config = dict(
    num_hidden_layers=16,
    hidden_size=128,
    num_attention_heads=2,
    num_key_value_heads=2,
    head_dim=64,
    intermediate_size=512,
    vocab_size=8192,
    hidden_act='gelu',
    norm='layernorm',
    norm_place='pre',
    norm_eps=1e-05,
    positions='rope',
    rope_theta=10000.0,
    rope_fraction=0.25,
    qk_norm=False,
    attn_scale=0.125,
    bias='all',
    tie_word_embeddings=False,
    parallel_block=True,
    init='normal',
    init_std_qkv=0.0584,
    init_std_o=0.0,
    init_std_up=0.0584,
    init_std_down=0.0,
    optimizer='cautious_adamw',
    learning_rate=0.00111,
    beta1=0.9,
    beta2=0.99,
    weight_decay=0.093,
    lr_head=0.00435,
    max_grad_norm=2.0,
    warmup_steps=560,
    schedule='wsd',
    decay_fraction=0.445,
    decay_shape='linear',
    final_lr_fraction=0.0,
    batch_tokens=[8192, 16384],
    max_seq_len=256,
    doc_mask=True,
    train_tokens=114400000,
    max_steps=9629,
    dataset='wikipedia_en',
)
Each number is 500 + 50 x the weight over its row's rms, rounded and kept within 0 to 999. Layers, rows and columns count from 0. Numbers have three digits each. The size before them is the row's rms in percent of the matrix's.

# layer 5 MLP down, 128x512, rms 0.0904, rows 0-127, columns 128-191
091:472511568595496504464374533547443474490504491499595598456499500475460464540532508428525463551529391434499480551460432505542470454375522491475476470443526519503566416471460570595469453483566479
106:480577538501465540535540507486514508529568480513432501419419512443366527568587497650498479558478447443534488538542507542528607501506520481610562525456486471454421526457504561507656525493477405
103:562465476478479526570528512504525458414478498442522446395569433485527478505490436547508481551476463449462439555533489543433554551497429447460478502482525533545442530518504628564508466590448423
104:480402482492404420474513553485531512519515483449531448420529597510543598465548591471569501416570541535555480450518450399517469468543562523433423475461546503584442468529452472394456498521487523
095:487496389524459541499462450511485438543504537462481505491514511501482495572476478538519484431464461484498487540535562522469457523359517490480554424507514508540519507402502480479529524421483414
103:462441543509491526506553508439455475447470450402465515455490418482545553533499559456515458530470439548526506355548427484466463543399609490441503446482487574421550527568562509475474388575483549
096:503384477524527488506536561499518526547567556549472470349453533469408543520515614538552487503480477563418404440568400607529485611563530434500580609470489400532572538478582489543497513403540559
093:387425539566475537445538512534410412535557472492460521538491521486535470463483519445482461514480538544507531366573479536518463538443537513459417500501457604520473595461491501461429496478442535
093:398567493511525548495482498523420562418518486480481544503494515510484631518466469520521524423455412496453454577411506509402509442480510533463552552552528471470479520464461582459519501426417463
103:520540519451478498551442510517496443541517496540618449442551513548450561371475564632504464414586513502580506537503472538500536571558562460538547492510508583552474495579528486503540586537498550
097:543502518522446536445370479541511471525541441559470563532506490482537566501527494419536583488484517484475561386576488431548505612493584501521459471455481591541506461561505446481572500601608517
100:476519391391501528472535511528537527445475536497524484555452453523475485508516582498626483580539515537420520423493449500472498487439534501570521507500477494560518534404557480537512489496425474
102:554494428555394540509509557506539497567496552530529525386516492591429555543489524453470421511451465553464518487542492510512507433474540454539457515502515487564413544442455518440476520568463556
109:431477537550508497503468486527565499589574479396535485526562530517468518553424511481475456455513530469437482536536518453502473506461574539514661467458544482595493529450459471552526469606449530
098:483563385539419554483546542463440525527376514494495486517546499480495350574438486529543433482401517461602511471489417457470526475416432481402504444425474486449476495474459494573428475551483385
097:524415396514560524485480484513544434420523418531473460525446414475510436480482447465527554522490463450476584537462528382481493465552451534542389535504458434545554491513536505489469463546463367
097:496543537542456523522521523561419442462577543515420630528547451518500531501455503479509541499469562491443543551444535457534490461461544480492539548543560609544550529583469465515448399519529486
090:441442559553506483424461480471508522598424546558514459536473585541479474484478472426471422502590486496516465543447561464528399468554499514488496549548481589531428462496433429445460436525470597
182:537516514507517437567610496533442486540486460470439483485617435548554489497459523527494540407570544495570521564477413533527536500515509464527572513445591486549438630530447462505586605528592525
102:439507536453542461508485471481468543602483530610573549619484569464435593462442522445522534497547442531526448542487506468477487466486532522508512477559475557488502427494538568462466550417568492
096:458459503428554506513417511474456487502392476495466392534492466534541520464451503597434422448522529548558459500446641580427483524512520553556550497468543566485401564572452551394499465449433424
107:503515474524551542641518504520569530521541477507611507463555543458456535475513544531466487504532467428579495606495508513451538508464524532519498460525605472566491497495539486487452508502492536
104:552532591507471502569514492492414490476427393579446427464556542595602487443557451479515549455431505491466555513505457572472476498541545547575443445489524490517455525530569439567556498484543577
094:578570518586531455497446528475426591479478468483494566589524503406487333589476545483432405533482522501464541404548431519433535498474490402500444480384482465449477412604459517461509482486473409
105:502553574474473479485418537518454571483498522532448549445450441530485546545487482449516487495509521536421533386544492577458523570555566470603620538545446544447591557400556535517554430446477471
097:492352521503520567407562417505455499426457487436527499479520500525472511479540438403474507536460457451531524512562506417506484614485553499497611576487498516549514493537439590469526496465523615
095:588554521544476533458470582548503498558572438477567502592539426538534504500484565562479435540509471487530601510571522471507578498454525553478540531431494506558469454549561513546502494465549548
098:514584471531518502498466533513547431476533560540459471549532512362530424490494514481410511526524563526638534537423391433579475518586541459556474455541461529554503515443534507531525578504475422
086:519542426538492481474526469500551507412531510510577482536576495513404494476509461505447501527471465500486461567480546504574528446474522550489467542549489566524547519499462547564424527427469528
096:581573600496502564564485564563506500538615475478501588561449494455442485577499428448508635501476497659575511531392459482464439416580565530593477517537478426512475454560584469451391450523492625
100:539553579574469459433408443454503567393505399500514480479488530511479524452525465381538494486520502443523531558561448491457521532563433573495482476560494563538575467554505493433443466477510592
103:403433511489522497450496515483528447516533520567492482443544427580519560378492492542523471553500574518476532425613489568576469572489541505499508464421544499546399438489514433427494450408583464
102:572584450523554450453461586495471605579540519515442559539497539578434534551478533595514597507531591576515510544452490586476456491531464571569467458525535492495515520467463456510550516593474515
101:532471447531487477540583565488517606509560503442435514453468481535502507511591525490448439412464467498439483560426459485487510474452505549518418516495496426384498584465483472566469440409448471
106:484481526490511484491492499486447520513466502576567478398441562552536541475500468424609553484509451444509559397569480511424525576559555570513540549469407536509505491528424497455558498471481477
092:436424513463563483567600569471481517546519458488408504429461446485474497494464549449542505544497480438408448554478492511446495461457487467517444443546563571481551460393448571534517440471455536
092:522547558484467570562538546486529462493474667500435532612541476559521450471457459503527563453530485551457512486445524579620361401609578455519481504576539548530538445445527482512473447514439515
093:438529585559562489401541471462522503503505529463510436471500472432582520484434487512561508487494417439488454539509521477430520572469472591520535455483511415477528456471551390536449525460555560
100:461550502538547525562507528441534560526502509470492567572453586461468460485521504618527525523530530526544451428532556499419500509460444470528478557447441473575514556529455442454498529582537420
094:516428459391483516529490565446562455509505527493535468595517525433494556439484516463480563458476468509513496433509457389571497496409519536500520462458537422594499441441452546529487517446495535
096:553500624418455545453470483530433537523501461489457500512593431511517522470529467521461508477521541505491547493588455546531498477497479421516541436537543533489525488494475559547490504455523497
102:450435546453471541481441495607440507467584492505542510479518470473513454543432485401464558486482463556520557570547686567449475491493482492505465550473518588543522549469471546467528570454431650
091:559483427595434371505463421507462486599438433522476481572488476514527414483465546566504577477585444543614581458490474434548543501539461381524470536479512435445562495522456499420484501523516385
109:518489550538466447475459485493407472477544487459580518600584519495554518532523487319496526442560519613519529443485581494547471503529444524538546439483613507503529406505526498424468490550598492
104:449487496497536507460477503484556528461442551496481469423434481536503489517536513400442493491514472453544445491571476539429514560474471441587427561476463464518611575457377525494531411484457479
093:592485436537540524435489610626544476433641476622491543508511559528522589485507471474548481547455479540468484521531514573565523443558478561492443493462480422518481449473580508489483460578435590
093:488472580463603528454476438464538529536471586552440481427532492569482496472531525532553581498551529499477457409466524428365631501552400546516513559543546451459529502441456460505475504404503426
103:436440525427559526382580499475532501482520471532507535571514529502415553511565465474486505386508489538442542568545547508540537440499451528491465537529478549493601475507481567473408536415500560
097:444554535514556465563505466465491458460468566498450513441522534440502517426453567596500574442506486597508511530545453483486521494453564491504599528524496549514449512492480417459530535592645497
102:441465490564502446566474501509432525514535552615565485439431485458559513483509552534491361482517444596474502426510463500543526533570498557430338544571464566570494483465557479513447540415547491
095:510540565550519493652459577527466483535499556501488521472484501489544562505539497502474498540541516514435436441503569482637420434479461481454517471474465455464510507481494485603485568481414357
101:506539473524478511615536456561557471499450434500471494498401521480528500517543488499460549499463511472519531398545477462474546507507440476498579536490410399419510527592479682504431476494536482
108:554506455443564438474553481540554425499465488578502457483400476551499519445452512498551501542485519409503532473640461494523522552520472555409549536510411501447498603544574443389581511477578465
100:486472514524499544527490499570489580498456466468452486537591399508560546511607464375497501510449472497500454582436479514595560551510434499488605520515571496459450553540428520501436504453518537
091:513464472567477493534556494562520504509456513540409453507503500484456519443521568498444561514566523552544506584490377471500500384435564527522537622532514556486464503523515489447566486427426544
094:512602513523536527450548444412437438521492538459467473418529478476543546436628514545458562567436496480433549561536529455562533421496452475395565520499521456497474508500501552539532502465534528
101:616554486462514610545495478454592470479491480512416477589440502457409520548515478619583531466505432525506443509361533476563505440457548482524414509498435509443567496523524476539525561500538526
100:529522455493487394525468499516464594500560499587557537536458506597522577569507398508460525524457543435551502517490471515580525533457547453486478549399427488563475530538522485541500523474470596
103:585515584458472547546521503443493467480468523481572514551548417500480487479540613569521527621424510346554429639486484577453430493409502505485370439455544480526481525470470520488488515385495482
100:396482539479657476424416565470605527448605464544529483389492515505499478501557481489465521464452575448516442464606348545516439506526450510488487452635485447481457599494463519510458530515490552
095:571541495442505492543504536444521446488473549458450554525514541471533449409422465614540525501568494445465554532562449499437441424491487413525516520501503497443523565570558478475520494496463405
093:503519598422477483522500546395403482519477535485541470500479579475474465500493465582487455461583455550513466450488464512528477484525424536491521498497494535518527428495508547467478534474474596
107:496488543368480586543478395496464518429518541467544550522508471433632465598429499525504538574462481456551517494438499501487488461452479543518484478518425500411520472538506527563513422519427439
094:673452493543507629580509444532428506610569515434478530534538514494515447522629518573539537566402504469482513467432517501564547412494484466494486446521508504481482466502451639562525460475545529
091:451441438448555463472539424554480473533486489447524474479483499486609506567437489526476439459477499514458571612544589487532435465529508555455516526508529470524502503588495456530492485443513560
096:470444475528486524488562431378498481477457503473485438484441568504490563581507512505537430449542514523452415501418464497535444519504546473437421512549442529492522503471575465504507465546548371
103:521505444556411543557490442422527484504427456517435421504530423464488484447553604551440509499513510492539577471437596456480424515488538412485552554400555527509420529503454533486513583541578494
098:401503406347475538467439468499493543595508459478509493533542511515609506522525452537474461420470519553553506582462463514441487485520505524547477486497548539451512511398464442476517523534504479
099:465443532460565450386436520464480596529440550504525474480498586453392635521525449509458507544575591571473488547510446461481570527421488475540506520496525417525530461547571566559511507546475492
095:452430517545460546465513565502424469460517505418425606510478508627529510589474496501501473595461507500493480369453567480539505468483417457487431568559477530447555495492513477567446490576521497
099:477422479525580544585579506507517445460542543526451541394544476492442526428483434549509441543437571486459438494523404555406479603526498535496521499539521509578445522467422493452532590471530445
102:466540464447482494439443457513484514476460482445498517537458390419549500573509592351517458515445332510439472449507552447502467506519441477450442455507499460436607444504536513525483509466385481
098:486553524543497508499508544501504522499511515500478519461488431543491464473482567600537521484531590447502466497516537508428476512527456473457507546457481488473492577513435430477478474499584516
101:510477622517509545478508503524570389470384569442503591567574437465534426451531545425410487501522529469518500510507487551401472539498485457447462416464529476539462507588480443490522493486455569
095:474519466460537521510403523501564413477529337507428490496507590399477529521546412585537498496404447431508496505561529436542614537474450474459513505454546509495499528516458428453534524632528546
100:616470399406502499588550461513380490475526414538491499475476553556530440511496511577488544519474423433432521516430493495558467444508506450493529551384508457574543443474498523575544505678458506
097:479475444527464449441528462471524487537506606420524525567488465492519482476438559513541511525447503492456509525394453488455522456560419430504456491505556486444462557556475473467432450440432502
100:431509578470507520501480449560339497468504609541479499515542557486457516507525517467582541509502526421502506533512591531551473483494495538585405432509533511455496463459497548519426445417537378
095:506503543517447471447532577455492550526442479536469517469538518603488476562485503474514546496534619479559416485504505484427501475530439474457542509411579522479470446481493477499469572519521499
100:476597444534482419600446449496445481626457471565627485567558520525557515483548548496534363556599440564463503444492471473494510428495447539546565465499553516439424463471544457454548533579606568
102:511520515432437548509536437495517545494536434479511494610505492432529499542484519516497465493541536462419547481436514486458478563450480494544566584491509498480491448497480457578514562647410589
096:472500491412466573601476495493480473499422593469530547579491461505603427511431386455513524466483500482439519459493517516454616547553563541410397459574529494457492426495529504513501469460571538
094:530525511424496439452490516461611453433592478527479494547499461544454487490397558565504483489585473491464512469514502486552494472550544591522490492538469474425519488486497479520514546505486419
099:480450517397511556435532495497565467501495515431526508480594470518447480533529563509495479520594520513435528533461534487555389524494555480467481445480581526569520373490455489537488496512503490
102:369517501549480408487511411536504512559546529483507451465455476448408438403520482539444497466618451502454531495504512509484542501515432560396474534543463523473512459545569456446526528626455508
099:470550566528478557537517454519455473466432406466587596492492504414551457490503470499444490475538519537511394467472598576513542459490471505432534433508494517519517499514572435493519525504501428
091:428409520568467407462555434534538465458494549508517547486504565395490485468398580406507572514492596450505516545430463490497523455461503516456474463509471463466551422465494423553488500488508478
096:504539482510445531462392457510546522509460437490545446527547518555476509483442480463511567482444545433541523542499477474469563502535549536548567413499543515559415531547500482527578471598471562
097:477467408512461496425495477516543462502520537520588436490437500540493477399483457511460479506517492466506469556556532569454525483627442496453492521503490509509456540522498531453430477542440446
093:501556542449509509461568528491442465505493560530422594452477552529479465529592489399426459470521560563484449506475510486492469493497499437430477551510500488561540571542537497543465505548493420
094:570509448519508505567455468436390462450426549536555553492477416469596433364491422508468473484465538495500438545513554525482387368513444502494529635556488507580571439510452501469532374608461494
093:453580400517424480524525494587567378435504542550529522426525500518545519464578433484422549509524539472497460473482482444512574507472490465480488424604496492524452469487477536504504562327464503
100:575545580505559499395509480543465507515566498480524529623551566386493613484526521429530471532431438572495610499584498473578532518403474468504514515519521572477539561534595480498457489468429494
099:591486501543586452473507520489610464409598501501463474402464575457529608498471496581468454400476520494550502464576380458538519450511629458607458517486465529511528455531453512560449512666481475
112:492470495511567493405483509476559479435554461547576494538404539479457453517459495479489521535511442494489444465521566477494600496510534548495489570532434503547522457497555545460441574453456574
095:471480446555397511438577511542524535498468521519445489465568491627566450469494444390497537530461595424447550605485487466513470565450473544451587495477538571456464529555515488435448513525442533
100:576523486559444509452557551587544537529506521560520557418461494489447485491514471460486481551467425444478538517425485490495548589469548495476441453594433543597514463484526487529493503411578564
094:418533490394491463582578482410394468509450478507497476504498538560520559514539512482482581495542481582522378545539488496437557515515521488532496608497546510530595436618494536526474520495432534
104:453512447429518431590530475460588514443558537477478448450544512497491541474463535489492609451582545520510470510498492466478435456617497461678505519589528518548482539535489459555532496470530475
107:479567527555458513438424516509486509511556515527515467477582475564481606456478527445419535440515503515570511568473458413474488465419481543501504519494554549520479488409461451463533479519635540
102:484423548472461416464464460557554462466525488472493499529558466452427464438522511491445437507459486402567495550449471482508491585518402465482450523452554498436445541474428548507465453399468613
101:496445570484527478487481472531448395495443468549541539439461525487478469464600460486486440471501470517421463424498489553440439509575487588368449462503466512483537474481530539554468495416383516
095:532435523510483428497509476512429497445525510490604523388501515547604536519480470440483502534587607457553461516524534555504521471491552529573496531498538517521468535436436504528551460399490580
100:403498449468459519544491491432498499594463534487577445483532487631506448541639511466555517470542465530473533454427514557512441486560474579463533514562495442490475535503475474472539492435534455
106:547550460418574532516553507472522570495482477545460446535468481528452477511568510490472541414402477492467462490537433562541479504412482472457509471521479464464576490497457541455490549508403361
100:578404487564579466422498585427535600457496456478529471433489545487502565538451462542442574423495599502464537540593557446554491556549573469500537452553504500495525540410596482533562457504600557
106:527514500489435530477508536549554481487533489479435494481473505525523580511541560586545437465492502357549520453508568603436522456541469504451494459471472442527475526462481466500427525458534533
093:452528539621495520524473462439449521587465529551491485572466508450526408507536542458517499568534508550543549387507493482615479495637425453506406574429477525532455465541524491430552525403517553
099:489530517487539423401461561500500571487598454471493462473466489440429411460540405491478499515519511448430577495508491446425430513510658439486458533492478490546503470501425447479529596562513462
099:499502417578539598557553499467508509472551602512552492510470512526540532525547457563463510537469493490562444498498518498441579487398520495452505435484465509428507557451529513441517467476512441
095:471529401551462586585540549525538520520405460520562473620484506469498444621433481509548501594480458502523516500541513454558523546483360481510537458386455500504464468456469437453529495430534415
098:430484575563549518537523507528527481488410530484454483471509475511434486482478333496458436453439453509483515510502425456484573493499580539495587522452525423490419514559503555513482470482534470
095:583455473476548543548498520452560486544397492451563415522456501486603497567468506573451410495446556430407519476580552441561493529516528567548489491529442490478505439427510453502490509462385490
101:473469477499501540494570607491490579489561517578427467587411509419456501610488491489562514469457495466534560366449526495476521506484513577579472477531472530504526532448650518535516450401543524
102:550552481615469449404558469515558509507444461419482469494525468483486428479475422488442530560420552452514505575545487490549478531484469526469565520484504452553521511495484578486610571546514556
139:478476439412483472465561418496562510419441504476508468543406497508527448492511457461525477467431423542495485556398589559497527442509452521508477496526398403410508504483503560581513445441438512
101:596542582512429539556448568498571471545524415485526526504540472423497480470412621534471423486533543544459640617489452604541497543558467496451441491584513562496464448450507452536482473516586546
098:420535510507534440427470530514585535485431576473471534451449539579595416484458498506527434516487472527495417489555540487500456513504497514529479446549398476351428525542518489506594494611556527
105:462526435476580438460414596528516563467517532447467508517426461549561554555467393478508485463484440523498455427457482517572464595530543506559439461518460507527544523500608415517460410365538457
112:554468494422525542523501422495548548490514565478570461458584444557460424533493521522455518522565575433479481570401590502472492427510442526431602431532546473472509556458433492542431516507520536
094:435449439562463516581497490456519503460419536458510471634478510477507534583503497523583456490451447586524496509510578356560476541420545523551567474463467518461515466542494597423537514653444515
091:532455495511512513457541460494433502484513372434464583538542461480400524503440499484505452534486466493521561531511570513447531494495555589530532410518564431443519419539501557563492528568449539
094:467525538566524490426441557477501523445456529486591488462463608461484468519494534531479497545491577589590570464450389468498510584445473459468429422536495493405515426460565423488498486560518385
100:501571473471455463482468469447510586521481504499530507623455466440458428446464571509591550579558473571513512518394520520462431469443526423485446521516464470479594544522535517502507478518510478
090:501592438442510424522497474459458479439557488493458491504453474448474466505516526544606572532493520566511404488465521586509502478540495508534508438488446411444562461569550497547541521453500454
095:512430497429505504604497536515532625508529542528456560422550563526493454516430489538505570565554518559543521468481567515489416544500558469508591472477571532515474563479463544395537437590516391
109:637507521463473535575526471478447462647475419487379487526467507460486513453481460576644490521513537551487473455553526514477542531537488436513479573530445490405511496582490474551566472579530464
093:485481466561527481581550372541544453541578407523558492488443545598481511566510528498411566468488489598525542455438615508398514532580457505552598552394459474580384482520567493482475519408579488